Each number is 128 + 24 x the weight over the matrix's rms, rounded and kept within 0 to 255. Layers, rows and columns count from 0. Numbers have three digits each.

# o: layer 13 attention output (transposed), 256x128, rms 0.138, rows 15-26,47-58,79-90,111-121,143-153,175-185,206-217,238-249, columns 0-127
# v: layer 13 attention value, 32x128, rms 0.0813, rows 15-26, columns 0-127
o206:112110154107139139112135131119128112144124108150119138141137145116121132123136109131157145163175115188099132100121120132137137105144166116171140114138118141142111116116151143133121123107125127139143114133142145113149105141140145140139104112116140157134178097133150116139145114137139096145109113138144115121133080154120137120115124133167150124167122123139186131108118093103128118154141
o238:124112137117100145146104138157115117157141111084121143123181122163170115147107141119119139085182136081134069095120179130116117125138139139155120133099110075160108125113149096121088100132109118123109108093132099090100147129138150094141141129098101120122147128091178091101092149125134099142112161162142115105114138120123126109184119170132107134155100160133117148132155149149140088124128
v15:120111121133156162137099127160121144146135124190101091094129107130174186167126139163132087086128135081073109098155150118119155119153123143127113102151164114112180137124134161109144123091109172117137131114124126094132094116133101149098121133131123102121128135103095093158195143109101135149147093143109170122112145098115118120102124126147125129099152124131149128107158171121114181103116
o15:073119142157119160147106108100128118128159131105111191122147164181157086117148114123108159166088108157135091127142080156114108117139132124181142163150121131123117126113088086142132100119165130129113145134120145144144125115126173123122126186110122136119116125104156129162122143100124131150098158115115114112144129153186149140171118136116118137168159180136106127109128133135123096131151
o47:135146135125152136150138140109115102109080116116148156122130139163104136119180106120130097120122108121102113094120118144122103159142107102117138099094122136137095144136132123124115142130098140096138122151132152158123130151138125122142120139145128121120158113115126089169137132144121149115143129099126109146125121141129115130156133152102080099112132115141105160119168086139155151119123
o79:085117095161142124136167124102128143149118132166080152131125090129164106160143178127148136147193109141137102125126104145129146122097120119166118163164158101140118107119099128104142181134104104114141124123102122122131145123124160150131145147146136101171127110114129107151158127091162122124134164110127127085102104139121112133105122144133125148142141149125076118114150136127164136116142
o111:154151142094160096112171095120118093075124134099101092146095128147077182078160095122151094090128112138100156138157164118061158154098151132096135157110077173133132154106138143176132137150112128119151112132165077141140103131105090111154177180159119146160177129129151150171109120147131082083161159114134124140110157118165125143152155138093091103084108133162112181096135098166074105123080
o143:121125127160136123109114126147113122152124103121124106116129123156138115182116112058154128108161103152142111131102116147164166164106142127138106151118119096171163140094146098143130062099132109190120130073098138126131143115093169118127161145140114101107132144124135085112088145138137151119116142117143156120101131138118127086154106103125136122135161125128145124159108129099130126130152
o175:146135146125107149159098063156161103109152160107141144169082133140108082077157084075142123145083146101193127182118127169167124120082117149107142154132083137211129135113150104141131143135103113135083139120135131135145100107117160123118121160141068154144128141134161139131090168121202154094124158136136068145110104117161219118117149093162108126156114118097177170122126143139122123159093
o207:115087122117107108117178120120133123138127133155123179155113131136168132139134121117156150154149088190149118126104095083140113143146134136153108118158123102143098133151121097099124123077114120137133170113134147104146164113122191149130129134114127138148174118151132086151126130086130131103112157130124126081113088137130144124149110143167128137180126165131149111119105108089141123137150
o239:080114156130123102133100136115136129141120181114134160111117143148085125152134098128114126117101156147120151133132123137087108136150151104134115147095158147128081141091134115141104092129194151137109089134140143173117150133114156099105122144115103136084148095122135160085063125146137080166125129139162144141173118123167115154160138149155140124117132150141137149135107148163122110140117
v16:132113140123132141149121180140095138131127136124104130122111127104116140141140122145146135114120166163069122110133124116110122134163148138158132143124148142101107140141134175151125126122141143122158137144127127122158132163126105124145135128072139167135168082131122108163097134140106132131110089130159161160136121130111114108129114135105107108122173133134095140128169142127133131100127
o16:105162144138118105106091084099167095170140158119105127153117122113119075142125119138136169130088118093151104149104097141147133126094109132118138119141123124125124136122107087122126117086136097091116156134106113127108101134132127117089100168126155108117073155145143118066127167095128173110127117129094138112136145132149144142149107117126140131125117130141122170137090137105111116129126
o48:094139157144142136114108139164132106123116141127159125166143131115155136122124136124151109108137126131120119128128155098121092139109129143119132081118101129151156159135131140121093146102121144130133147128133120145094096128152153123133109154149106132143161119149127133162125137167088202136139118126093124138108139139111129144136138104152127107124127100128138141138149134120149129112116
o80:139165146153137126138114096110133159154111159148110175151142100126153156122153123117129135105092079117153151128153121157127146112105053158120125128132161110117123105111150121085121157127119123114114131098125112116099130104148108142133145120123104116122114097133125154125132143137145165112149153142136129136089120131133117131139121118141128127138099129153107134123092156129150160124140
o112:132154133121135133101115103103149120131103147103114130147128132121131116134157132111119143153137123143133114130142157127083125142146127143117151123126121103142176114106105089098143157125103129154110115123107104126096139105122134145108148164147132136109143149116169175138134143129149134125155147130095110120126140117147129074132131126136140100138141138115134150124101108136101133129101
o144:155171125136119096082091123116172098136141125134174099168156148152153099118126167152161135158091123144178126126117135117165109113117092135117100106125107130139150143142194150089134108089160136114116125105117126144114127107124192141103126142143104138141099156143106132118142181134131155089124147150108105115124148130176157155129154088163135141122132084123126149172088113145132135103120
o176:142191138137092078105116106106172112154112105129141097174125126144164133160147133097138154124111114116155107151138150133126101122104123122133106112108124134122137134135139089124121109129125113105089149114126147138126119114123146115104132123150124106106116149133127180117113177130128181100142180127104101113123135141129143110127122094136088137116123125118166122156088130154124179122115
o208:152129107141101130151152111118135131130105119176134128140159094127147144136101130126152134103104101107138115125142097123142113136075050163109117116171133091120157134143142138131133122130129114095131134108113129100117136127165132141151123109116102112140108129137099101117142150093139176106109140078124128150094135088100094124117107104123095125145122123127132125130115133087148162131133
o240:083133147148123104050155115083167160126140141135146134156126133082118109118134138153173099153100124170165164106112152084126099124110112092101129111121154159130097138147146136145143134099150122135172101130135134160121154113148180137102114153144117166119147150161123173100143108123165186129137130131104144098141107152142107170134168094120131147147114108112112146113114096139126143095115
v17:064146147123100086120144149099137141138149133156139113102111144119096096139118091139102108101137119150123134119101143102080119112108126107170155122110126105149116128102141148136158177115127120172154176093145170101107086111122137116089129113117112143159126104136126109112110130055131135153157124139158116133141158096124099154081123134156110159122135100106109129133121167121157113113114
o17:101128129147168118148100135108115096131129127107156176151098111122150135128130157122134096188133122182115136117192108116109081092162140139164155150107183118134114139129123108127141076147168187141116142135138145159146178136140165121136127155124135153126120133106133137133114145129099116100125102091102132121161121162146124152099142148145137147150172107140167118143136125105148144102112
o49:139138101145132106139144112094121133151124136111117158142126128090140152134170169157136077131160114134135149098131138147136107131169110139134150128138132167119147091137103123126115119184122133136122115124114124127094198139114117134110120124154168119126098113105129117157133123144146117102108133155112136146108072122104133119098118132116151125136139126120145136130117122108121130110145
o81:135145104110113119087140139123155150123090152130104107165163096166134122146133144127213168176139086143103125083127081130156103108089127128144123097141110141138116128129146130125111136102145109115172116152113154128121144172150143135133081129168127135141106171147051128131173110083128132118125142144107142074140100148126136156068153131153128110139097085095133141107138118104183164170127
o113:146123145161118101153137101135140114156101141089107097180138118111086180133129110126126073123171119121128148110151126131154128130185120141127099127118108170073118107169143134157130124147114092150135148103155110100111186123147091115110107157144167113161141096111124115132126088164125081079130157196160126138149102105102154109128084123104158091137154121164156124134110164123095119125115
o145:132147121143124113116079142162130155141125159097116134103125126111149175176129117098162107153153097150075132137122122154107145161129143153159120144102131109128119121114121139168078083125115117175119114134124108089148159125093117113129073130142129110132105131120095139097147098159133157095138143143143143098121092152086140105118108130120115081152135145166152104092107118105178146146122
o177:153129131138094159099070127134139137119149169095145120161103153111106118109131131117158112180111099119160130124151117147180124102136095127115153084114146159153137121146138115178109135166146140135064145136112118132149127152133134111131089142143118131135142130142091103118140098150152141120128139119099118136102090151110145157103124100134139116162146121120134151147143168119107137149144
o209:120117143120126141090130140170135146113106121152131117143155147150134156135124123129194144177104108161134115102106075141153138112156163124157131093138110167129112126146135149102101117098155112145160095153141134097160154140164163132140109154115114113132158162160079143137170119116151145106134149125099131078157074178081172154134122134164124113151139114133145167120142128083163160177120
o241:142095128134122147173102116150120144151097090137130112108148120179123149124128132108136101095102143102147115136135148136101146128171108137119140119098103152131131124117093126138104133140121176142112094076115096110100139098106090124165137133104118108067089103098142110127083158134128129115123129127129137143101162124112109132166107176122133075112145124122140130131173141096100127100152
v18:135151094146127151110094187123124113140085111120136117121137193126152151117125144145134086180129150101124134154147136119121158172094139086152054132172124155166116120142107148126111081146159103145158116085124114141142121165130118186144182119170082117142135141152135149170126165134140130152136137150155169141114112165146124155129141139138035108139112097050095117149162084132136122137135
o18:144114143121122112161167095121153141121110130160105132154117132121128109142102090152122169092181090118116118134107101152129134141176202142139146123130104130099143105141130150143151141130151106122171132172117098158144089124149112112141104110107169110131090091129112158137142152134137161114111103131104129119102175075120096147151110142099108085106103130140109118107106132166126100144128
o50:150128156149106179165145137126146136111103147132135097116154130150120121124110095096143176081220116124126101131103137146114134135132230092126118127113110115116104120134085139126150149090140145108159197156144136124104101123147131126146104131155143114140178142120138136159117134149109164153146107109112117151128194102114102124122111136139136125105137148129123160106144164131167141161168
o82:089124169147149147188168126154123150114130138099121149157099107126116097103113129110113122106180140162135147119147125128139100100151125139118155165135133135145120107075137155169166142126105144102110095145122139119154113137143152114154116121104160135130059059098159128155107144175133149151145109125113119147102143096092080137139180141130128144116136082137105128088112161115148144125159
o114:175112154144154141137160128137126144127112133127119128129125114103084103132137142113109179118174121113123130116119164162121125136148234103107142110108160097151118114126098108107149144107123124144095141133142131113109146104120140139143098129129101106131134172118142143125147137105109099124109097133090159107115176114150140118138108158141176151116157169121105164108121133134103130164134
o146:134121141131106113142133119134133113123121124124179109139083092192080112126140128148175142140170177127141114094139114158154119143153185162120142126135129120119098137106167150117161136102119129113114128134144133155117096111127137102117130134133114152105059069110145129126104176153104137113107132128127114132148154118146116109140127110107157128106126069097122115108132148140102094143122
o178:120108153136134098171165088123122109140128109091125108132091112166142106112135132117158126124181120121121111104123154137139132134175188171138130148103123143131118115091127126122145116150116117099091123171135125115148127113148132085097114146137139119159074126118166164144122129106118127102132141145122115114128160097115136068136160105088153157127105144123158127107084126154118140110126
o210:146124134127145128172184095177110136103130118120123134140097106154127086091125093120134094091139140130145104110133127141126102138153119128108148158115116127078167114111161157168163107172074136104139114157131128152175120102155150108185104112102146115150074096127143131144121151107116182108123118106104090138092175068076090129152140115069112157128155120147129093111114124117101134094170
o242:142096144124112095140150133114174175133145162147130139111114132103132089127084087152122173111190091142157138126120120133119153121121172143136134145141144121129097106120133154135127130109124155085183125172119166155099112108105117113116119147134136157139127130134115184120140114150177154150130119106114138117156142099099117122087149099137124140127129131131110173134102124139142129120103
v19:129143149114118220136110163092145142166122122115154127134119150113104113153148145112147152140124138117134142132127150139130153149161129153151152159083188185172123161160132149148135109133103106127102114136155096134127067159150129107144103134125128109116072080133122092122137096105152145116136119106110149115107146140140135113102122100141131151137160106141166134209139161125173129079160
o19:079115160133149123154134145095138120109135122123126194179145137155154104098141137111086156212148169188133098115163082122094063093137122110165086127153155143113148152133132107088132096152122156136077136102129156125123160117143182151123120082145106164122122154148099136149122181123118133150087131096114115127169131105170157130122140112159135137140140098122104142105118115117117118116126
o51:132123124112142107136095162109121106156126166108115117128098121092071154144132119143089135129159159124095109096111136131115096126109057121131133137133175135098126148094096116136144110140138132113098138135096163149118178162128093138138139070134149122124095116134120138144110154149141137128102112116137157150099132114090085118089141132094096114128167119151082129117154141127113137129118
o83:125121101109118117082205114081139145164109146158112141132103132100154138128139133145110147161128129149149135120126115131122140121114121133088101133177119130097125125122134152073160162141135148086182119110139134093100120122093125166113133121136127112178099169173103125127210150067123167108160156121134126078132138111109089130105137121124097115134110127094115151139134075122153188112113
o115:119134104142126117149115128175128079119159176104137091128117126147106170144110109136124105080165107117102133122107159115109146142122025131110119137133122154123136152132141155112137081139149101124130155157122118107122122143149102111132194167126130121111159103124112173103078117160102142102138145108185153152116148139101107130149102109098117103076140117132121131108139161138057108150090
o147:125112126152137088153081132129112124131124154145122140127150085108104173161124157142134128122160107108072128134105134138116101184130066096123131090130108120101129158130138130113111082129138113147145118144159120105119116115129141137106097112139098088151110171139143099082129133143105171151135123110142162097138110123131120098150112136133156152164121133127126143123096112081131096146140
o179:172076106154104127105120082123157102088151208131129126175096131170142083105104107104125083167104126140209114150137152120158111131106057102094126094113123164153129122150108105110134174132149115119104131150123108107092122110131151130105085142161092169128168129124109120108108120137192171104110114117124075149139114110135159156141133145159132109151132104104132141092109124160093125174088
o211:101093119108116114109175109133143152137113117190125134126139161136134143128091140155131129148125126151166134129111108139146129139141157128141135112151095121115123110093144150138120144095162096135130103113152124073142151092110146118104138127125115113162161189153133134132146154097100115113143171151157098119108118148121166116157102107147129152123119126132132121124100072106149109134150
o243:116154100125109096123079121137133112146126167110159116127153100138067154161123106151132104097117139119123103137108143120093092157146093109137135114087151140141131176107101107130136134147149137148149115120122151159116173130135123137147133102120123124076124122113132123099104155127108144120115098138118151134104142086116100131157118154111109095110138156137119107103150147143088100143123
v20:189121119123104119146117086152117151101127122166129146103125103130146120136110119105130114153125149153140169194105129164140155168118123138065126128195113172119158049116145104115120128131148114104091142156174115161096135147107101131169194137135100145097121093142153149124146111142161121144126118153134166146097160117142160160142100140145097077107080099111137129062106128128160127142140
o20:123101139117109147144136138148142151132130108132117082123175150154125106106170110140134165108083126164127067095106161122110128106103126121178118113142128145113186139138106138099137154096139142139135136157070134140147130133178104141134130117132114134099104133161082155182131191099137154166109145129112110080126093103125101104141139123108093110118190123082078130174202149133097131133143
o52:138116085085151143097097122076142122165132123129177127085149074134126117156164104134098140145103127173153121120158126079142139142122102121089133170104178145101107148152158131113143123143118109156134110161101165120142186131148141137115065137122119138076106131134091143065129109073119121134150145122130118138128155132173105118119116117083151165112111131175109093138097089156160147134155
o84:114121127159170147108151127154087100143129099139119104168155113110152104107065166157137139123156169105133074118128169140119121063105150121123152111125165135128106100149095185139138150160114107134113105145092102113156144134134141093115152129139128100105081130093137124115119159060128155121134096072114074106110111125103090122098131121112120186116144130104134142149155136114093107122114
o116:131119161081132085074140155143118149121137089176188115122127153096080148093083134174108155084136137117103198131103139101104104133101171076132159140127106152113165176137162167163143104152125108130143110119135146170145079131128110118117108146097082098148121168134083122117094129153095149104147172103149143150088104203150099146122154135108117105133113097103123173114123119127162107134141
o148:116119157140128130132168126126115084131127147075107120133109109122103108108150133077107154111168084093136121100140116136122122117141170164154152122146155106143152130125077094144122102160092132167144086087107116075139132148168154102125164164102124074114100112129135154126094147100128134122099153070121129131141113141078100063125085107096132154131185153157135158133143149084077120141127
o180:120147159091170162160125124175159088150130106107128142138126127072104166074143149107160128112065190121120143088117160095162146141106147188129129130148110100197147175128141192124153148123124130138162073091158142134125119126159149125115125141121127127143066099077129159125080176089115143123121070179115126131132081129114154151126152094128160099143129102100134179141137164129111134137106
o212:120128126138151133109155096096128074159147111076138133170131133101165121100147135113130157116159108136157115107153143084126138095145124151119165097096153127161078153148116114132118140117131143134104128120119135117136154147139128121091107140164103133120104109153138106134123129078082154123102123136075088066108157135149114128145159108164160178135153130125142127175105134120119107116122
o244:105113147125123096162102122105127116161110154124133158127113146152123142155129136154083152135072140098115139138118101145097109142115143159177127116114140142132095152110132123126108082135145089117122139137139131120126115095135123135109104121128115112135163139131103150124119136177126122114133133147153120127169113113159170128157130153163148079135085128145150162142113135123121123151104
v21:116141119128115176108137100094176128126157087098136162139149194147169084147069173101133110118130116177123112093112147128146047103125110097179114145101141158151163103155148137109117110129103087130120143148074159114124158177081166164080128116126146122158143101130152108190097103160149128137115143118125103140094113137115125118120173133171125130125090152146123110111144139143190119145161
o21:117117149148159115127142139115124122134139112113131189146125066128107110157123154127117125164183099131157128137134109078094122127175157166135094100144130107125126157173143130130122110121125165158104109090111146115099164114148134104172114073128147131139099117077101119084113155171156135113133114131120104133155157112155144163112111133160143158128118092107139171129080121122094126092108
o53:118129143092121151108168167170125102141114138149135131114140121098079133122122130135123149139188171130119132111099119129096095098117120123145095136131132137165110109113056144157082081134143129132097158102139167156131097158120098122140164073159165142135087136135139127149122192168109176123108106125149108091156113091133136152102177109136121115152104119075133142115163155136138083131138
o85:134123150074124144142139139108141138116111144117103118090061104128110142132165138098106112098079085184103156106182130094112153146119138154127177144164139108145154133119160100151162090127137178145147147108127181130169151136154121134143132116083129152137137097118151083165119128155160132135150122111154156094103132139125095143083136155152117113126124131106110149131109143132094175118153
o117:111088092124173188150142151135150118148128136118148120119142109124084126164158097127101098155162125113135171117128115165205164114190044172153147143103127142138106143127141154115148124113141097134102148135169119079110140141171146153141134116109129098108130113154103174072128112113095153137131137170150136123180143126117152090165099106143171157132138167145124113161131102100138114137114
o149:131107125155134121102118159123115137140110116157148146123157075153146151156106143168107127146057110109099113155107150175126143158136119110114188124161135111139140097108132135144157132095110169144154122117126161102152097070107076137127107080144156127088073136109107143089114122114134170169176083117132156097146118150123140076086113132119108138162136107125121159118106119115050127134102
o181:133088125148119100080136115108092115114180133107127106147109120203159107172126129146098125147137069104149124128145131110108140109118113096145141077102131164103107111174099104115117112113143105127072157114126135136126124104174118096107123130121117090140122124137110115099119072147112179119105169096155132144161164151128105100189111121097111202103146129114090130126074105155092125172138
o213:129134127115125118122123133136134156101121131150130125097129106151092125150120149131132101116060109086137111128151097141164149150115158147133133153141130090107162114123147166150167121130112120167139105116120120108160160073167143119124146119092137090155079148107144155121108134118173110109159128100128156141156161123140128104126128127083106155119147134097122103116133135146138124110137
o245:149134100116108084123142144141138151137118123170130112120181085100127161083115072119156132108184083150126134118149172110118130126107072092080144121122104170134139145133060098167120155173138172125165116130121172164128126157132086138169098070119113114117069095154153138121149147139107188125140092112100135128112165099124103179089134153096093112134154159097079132118163131155126085154129
v22:108139127160142097141122102107136132156178086129111097117179128149096121133097112118136114125150146130137100110115143137127120115143120089114123130152128137149169111100117105134141127131142088181125138139099137054124141147117116142127156140117119087116125125125129105140129117127130132114111100135116101135092147098133143153133158123152137128131107114116117118119143105121158103077094
o22:090118140112126145160143130110108121101126131100162178140120112177177107123175176129111148193151148167154090127151118088116087096158107150168108139141152124136138152142130124083129117108140177138103107108124159164133177141125173110152132133126111162129092124105137149178127164113132090134137184096130114117160129128154128150122141132136123167132162116109127113141128125138091142094151
o54:139130121100149122141104134105103102135124123119121173117104109107112134146191142155094123158125137124102127110131122115124115107152080138142127132141163118113129114125116116125096115149114130117080128131122160161102164135113117136139118091128138134117064115146132147134120154121125109128109141122159144106113098129121090119115135118082112132142142135154115108117139104150114147115137
o86:128095100099119131110179109101106114148097141138121103117098085136161106115133186116143183142151125129092100119124146116163132094088128154118113125140140122140121087139127163106137135135125133091162109132100116146140150141142156137124135154111113134179104145104127122158165110054169116122150163099123145074123121163093099142087123133125133164122094138105139156113137116136121163133107
o118:133128141101128115126124117144140106116121122128140125154121124113105180119129138166133084104148098102127183105130125131154160123117080133143143125133091174088107154170171156136083128117103093102120146100176124148137125131151105134110118127141105105142137110168121162119066097155128115084125165159147126116117116151131095133148106091099107122130108139172116120114128139142111141136138
o150:112107152142173135145112138147128112142132161102117169119101101119164131168138127086128156111151096115071118180111148141143151173136109168146138143147119123139163123126103121140104106138099160168144121118132136101140140119094144142133138126127129105120109131135141149117123118109123144141146129083154164116102099141073115056137084120099117142154159136161147124127095131099091134128154
o182:146084154097092159130088109169145117090153179082149170173084129101137113104128111108123144135099147106160144175125149142174136090118092166111154093146123135189151127145133133140129191116110143123091124102149108161124101122147149122121114156120093123172123089113146129126100126137163144115109123129131121153096106157120122170139135091150141125144117116136126159131114156146079113180144
o214:111095137092107133099150111118131140128103132114147144140101139119138158125137151128132161146140108122137128129113123102179150127142142141153127112139116143141095117122111149113127158077129130141117085133141090105144167115117150115088126142103115132181114155130164131152119122086126110122142181156120125073157109179138142129149134129141143173126112164121129152134117133135137134161138
o246:118139130117093102165082145141108118153095155125143153148127108168119166154143142126107118120116132109104105143137132131102116133155110144153121119098127158118121138119089084106097126150131162154108144115153122151125119130116108124153107118139106126099106091114153132128090159157093108131109110131140147133130138104164123142137112171126144086137137167149162112119129152146110112154160
v23:100146125139134141112095116133156132139125123064106173178121129116102104133102129105132104128134170141104164123080133142160118147120129132121163116145153183142084096125163162148122103133060083100129081104116160128119099170131118120175145114094142161141106134138152169178138121161143122152121072135140115176129124107131155094112103120127176162133143132111116134099127084147138099163084
o23:114105126115120149171152153138107182119119126157160112116159132151161088096150133126140127116084131157129080111157100125098129123146114121156085140123119115097191118117094097087102153088142171165119178115115149116140131133149129150168103086151125127147099146148119130120138198121115103174122156111102119123126109083166111106143127144129109089126134117105117110179187133114140132153189
o55:141133113096151114075140125094093129137153137138138123097100093069123152132145128139099096162083139133122100106175120140119144141112056134131100177121199131138123127114117089139121149139117143128095130123108116130130156148110121142158090125116134157112094125119131163103110114141094092134140149124142139122134102138149083126136134110099130135144144140153091110114114128119110129131139
o87:179090103116134131124182108134088134120115082156138124139116108106109131089094193132134156104143135105156107134138139155141130103112120121069128139161126096098122099143109137131142118166148097077128109140066126080163144122119145157146148127116120111203076141107123101119181132100172123134132144102114138119108123142121080138107120120093100157125114109125103145179118116094117133139133
o119:120110116094097098093143123150113160081134126174167103103123116102134138087093174138128089115145111121130169117150095110128133183109086143122112148122110149116145182154136132155108110139155143096164141136108115159144124110122124094090174162145098133118126121136101170101077105174121077084153179105156149153093131171130109138147163091104108115113104116113109132106094151126120090094111
o151:122123109112148096119142109138082132124129123102146126095133143107162189121140172061114110129118117101082138120140135147115139164139148168091113119107122089136154114164104095111116133174126128157142125099148071112116170109113127130138104132120127079131126125122168094110137168142106090141128167101139140140109117122140129099160076131095153138142110116130116113168071165116096115165148
o183:121090141082094130179150150172134126135161160144157139141117179098117115117114152134140131112111155122144136160112130129136144151124161133127061121148082142159163137127082135096131143110155146133113124104149117122120115134142158160076091131143099117159135103102117122112114163111159084163114073159130161130144088099148170141146153111136160075106094149128112174108117186138137114145146
o215:164125106141146117117171130095115152107128105130134131158129136091144127103117162123123136117121092131158136150140130115143136144162109156089157171115123079102119102115111109132129158142157130123119124114101118093114166102118115129131138133129099119190110126128146115115164119102128096121133150161104137100097150135182095146124148102125121180104125124154066113183109109111114098107160
o247:117163123081104104185080102161104112122117135109146147125146124158149158126173122141132102135069134107108115147152084130095117139114125128171100143119141146193131140109078087146139123138133165168145157153127114173147120122099133102145123123140110127103124120109145113128107149194084125110136119126158116135146108095164136172157126158134153092111103151114170119139122139125111136159128
v24:072121107141163140105152156087187123133142129071129118107095134128130125120149125120142149159129172112136143121153131152135150145155134127147128162075165132088133145175096111156120146195068128179100155122127129141139111165146127134099141143111109127161098114149130159153088131142102128090128155135129146128131168143154141114079101090145118100147122177091122103117112105111120137092157
o24:163151125112116079125160112133149077133107135126114132129110121063089136149094155127136120141220119110154166151105131119163167139127150121093098113139111134141107095126164138151139144134106124109144090139129116108155129156118104122112101065132116087165096128121133096060152096159136067133155079118147133136110137129102113143131148111173155156081078104145132165152106136142133154147107
o56:120106156156063136122159106157126087103139115158121133161112144099122149114103125115140144146182142127122113159109138162110113088073164162119128113177102109162151125092097131145153123083154118116126134106125081102086102131127114119135147099144108099165086152131155135121114154141146078141128122134104107092096166101127145148128148149155134131149135117132113107180142160113112126150104
o88:116143128117116127163122118115144125114130145101143156126101178141123155121133113120069118126075127170147155147128116128109128132182161146139157123111092131145138141127145095146131100121173181116142150099168148136161129127086069108145110099140161120107123123140152141114138142170104093162138119137130124112167132101151140159188172131134134132113131119110124142160141113168091167137130
o120:105120124186117185164151139138112100131153137092114180104173141126166103179133140121144191185139105126139048144080114168178103120131098152118108093163150108160121109129104128103120113110133155135109155146095132101083113119180153176144098068112118107114099151143113125121132156092127140197118101135095106087124116139088142138125123161145163147122172131118083117163145126097157162150137
o152:153098118142112116167147108126107104124105131158129152166126128147112130108088142210136123125149131149152121132113158117099104096164135096117133096164096144136081111103144155109163152100157150073149133192127145101137108132144119150121073089126127149144115133104127151118149101158121046174117097142135127099129157103135117189137178140153133130107109095094094163149139140165133109125121
o184:137126123180135091117170165067084126128096113156093131138137126159143151190134152161110112130214072150116119103156135135096100136154121066160134099125136166072108115132106091100107117120150109091158159158128107108090151131135080114155117087163174099117140151139125114107139068180115095150116139079132127080147144165103048151166145188124134164117148125155071090116120101134157155142130
o216:099120121145132149152093115128104136133116139098117141116110140172082127132127114142121118124126146144135153131121155178105135087128152112130140155111124146127156112105146131170157123168129136132162101130144125155135103129123088097149145101094131134090084116066135175106143118159132082140160081116144150149139116119142096143133157146102148133096136066112151151107132141186140150141090
o248:173127125135134133116152125122123133113148122143120095142137134107153115124105130129136128135225091125144129110125146140159134127109129131102115129169106106132162109129148144121149134110105124109156109127127118105112117157139143145118117101119124098161087164125124090112153119087137109151144151119095101122091116131094137129105134133124111160129146114110076114136148121112143130140146
v25:112116183103124179142144126138128149122085128160171123116136099091119147130127103119136127124128151131112101165147116117137121117132126164130081125139161139110136130148126135123123100120173153140130146124127162162160126118121114166148092135150150119134155117139117095133128131162122131140130092083125157118141118165123110075142101150100144097109138128120113132136138156111108140136131
o25:087156109134111122141100126112134107139181117096087142145143141144112083147158119170132147120077103123138088117098078163116132123132118100150152155156123148115144132125098098123111128085138122096136137124114149091112122115136117127118098150127143158097084126139130131121132166065119186147111137166110152121129117104157149132163124115115097122141130149123110149138143137108108115113154
o57:127134106110150120152083148142130108133116132069114122126145144135137125124171121134111129107147117135124142096133135137113118115169136116148146134112092158124112123132116141152106149136128168124142129164118136128114137163145123108126104139121129120152162087121112136164129103153100213165175128131127136189146140111123124147130142114127121118124129140155169141155153131117194121120122
o89:137150132166150145133106127108101130135151135137089131172151100126157118127151166140134126110093098100149133106115154144117155112119062126125119153142148151107128106123149150090111146121097126090113124108125090105088120141133120109128141113123138138141093103075129120109125137124144163160125147154151127158117113112129126122147140124146086118135101142148145152105123155135176127112152
o121:180139119111138104097109106134130112105114110078088112127087124156106135110153095130127137112126119120121129110136163133075149142136130123128166140113117127115150121096110105129150139134112148173132126131099094115091146141098093115132148152125133115119128139111161170148125119118112133127194158144133138153135163103162144081127124145110149100124145138129167138125108103142110113139097
o153:144175116158121083096078145129146091128156119121148097153144166146123110151130133123168133130105099118146116105107125141152127137116111117130153132133127171121157172132160122117113089101143128133133161094120130130107144151126172108144145127125098110140118155160146122119138160123111178129127149158118143132144132113166151122124157098154109139138148105152156147151145118115141117112135
o185:156164106152113092160061089152180105134120110071113103149123114142127140129143120116152113135066142136151106130128166118127118146131094145109130134107096135158131133135150127157122131131114148093094153127126142114108131124138150098117127130111089162111086123114141162103111170111126209111138142175113094161142114116122188132153136099140093118129107134127191139148132153136119162103112
o217:146127130133112128156154133097126118129134110162124120153136144108149121156123143120130131095106097139127125114124140109117129136112078133132147124172132127118139143136143122136114114109121124079113173100127131093117133132138121143140113097136121133165140101136131084133118153108117142138095141132139126147091111108130129118136128098155066127164129166140175115148121128114148133118169
o249:095135110154121100075141133108130129120127125112123163143112120117104107142148105150141108119064148164140141102120140088111126129129123094126152127124155155112069139134115117165115127109159126133144099146133130132120152118131140118141125132130124173081159117139146174106139108111148189131130127145128168110163123119146079138128176107122105129162119141148134136117121100141146130101095
v26:109132127126110131119173118070148090124207129137114115126159144148168112112144133162127112142158125139124086122128127116149087118172133094113131114055136131119121159148099093113133156176167116137148147147190118136156151174115166117110150141108138117121094120100112093106149088107141102093132158122138074141136119109149132181175119109105164156141149115121177107129122166136090126099156
o26:169133103090141063094116114142162089159096132111170134092080113115066183162125157108114111131254124107113178122120147120144168129129123131103107113133140128146072098128181150172128115162094114116103099125132098136126143151083106126103132133126123115140142097136140121109110077154130056116166099120139150138149147155129124142090114120139160128115071128145125120124073129164132134163096
o58:131078145124120104126154132179107150134123094151151159130124125136125111133070156130151136128195116098122144133111111142143129122078144141148129136155117103162154108109142160135135101114133128161129092103131111094126116122126117117126171123124119120132123168145141139120149129097182074136097105122105136074140155126114162113096104137142139118130100124114134119153126125128124104131076
o90:136142147081116075159104128132152126122114161096171141085098160124082151115170101117080106148127118155088167123131103124086144159129140122179099144113113145155136145139129113155109096123121170168123122114134141139149106127124084132128115118108140162098196141165147172127091123173114072127155097116131158131185112102165169126135115134141139091111115163151144151127127125148122109159097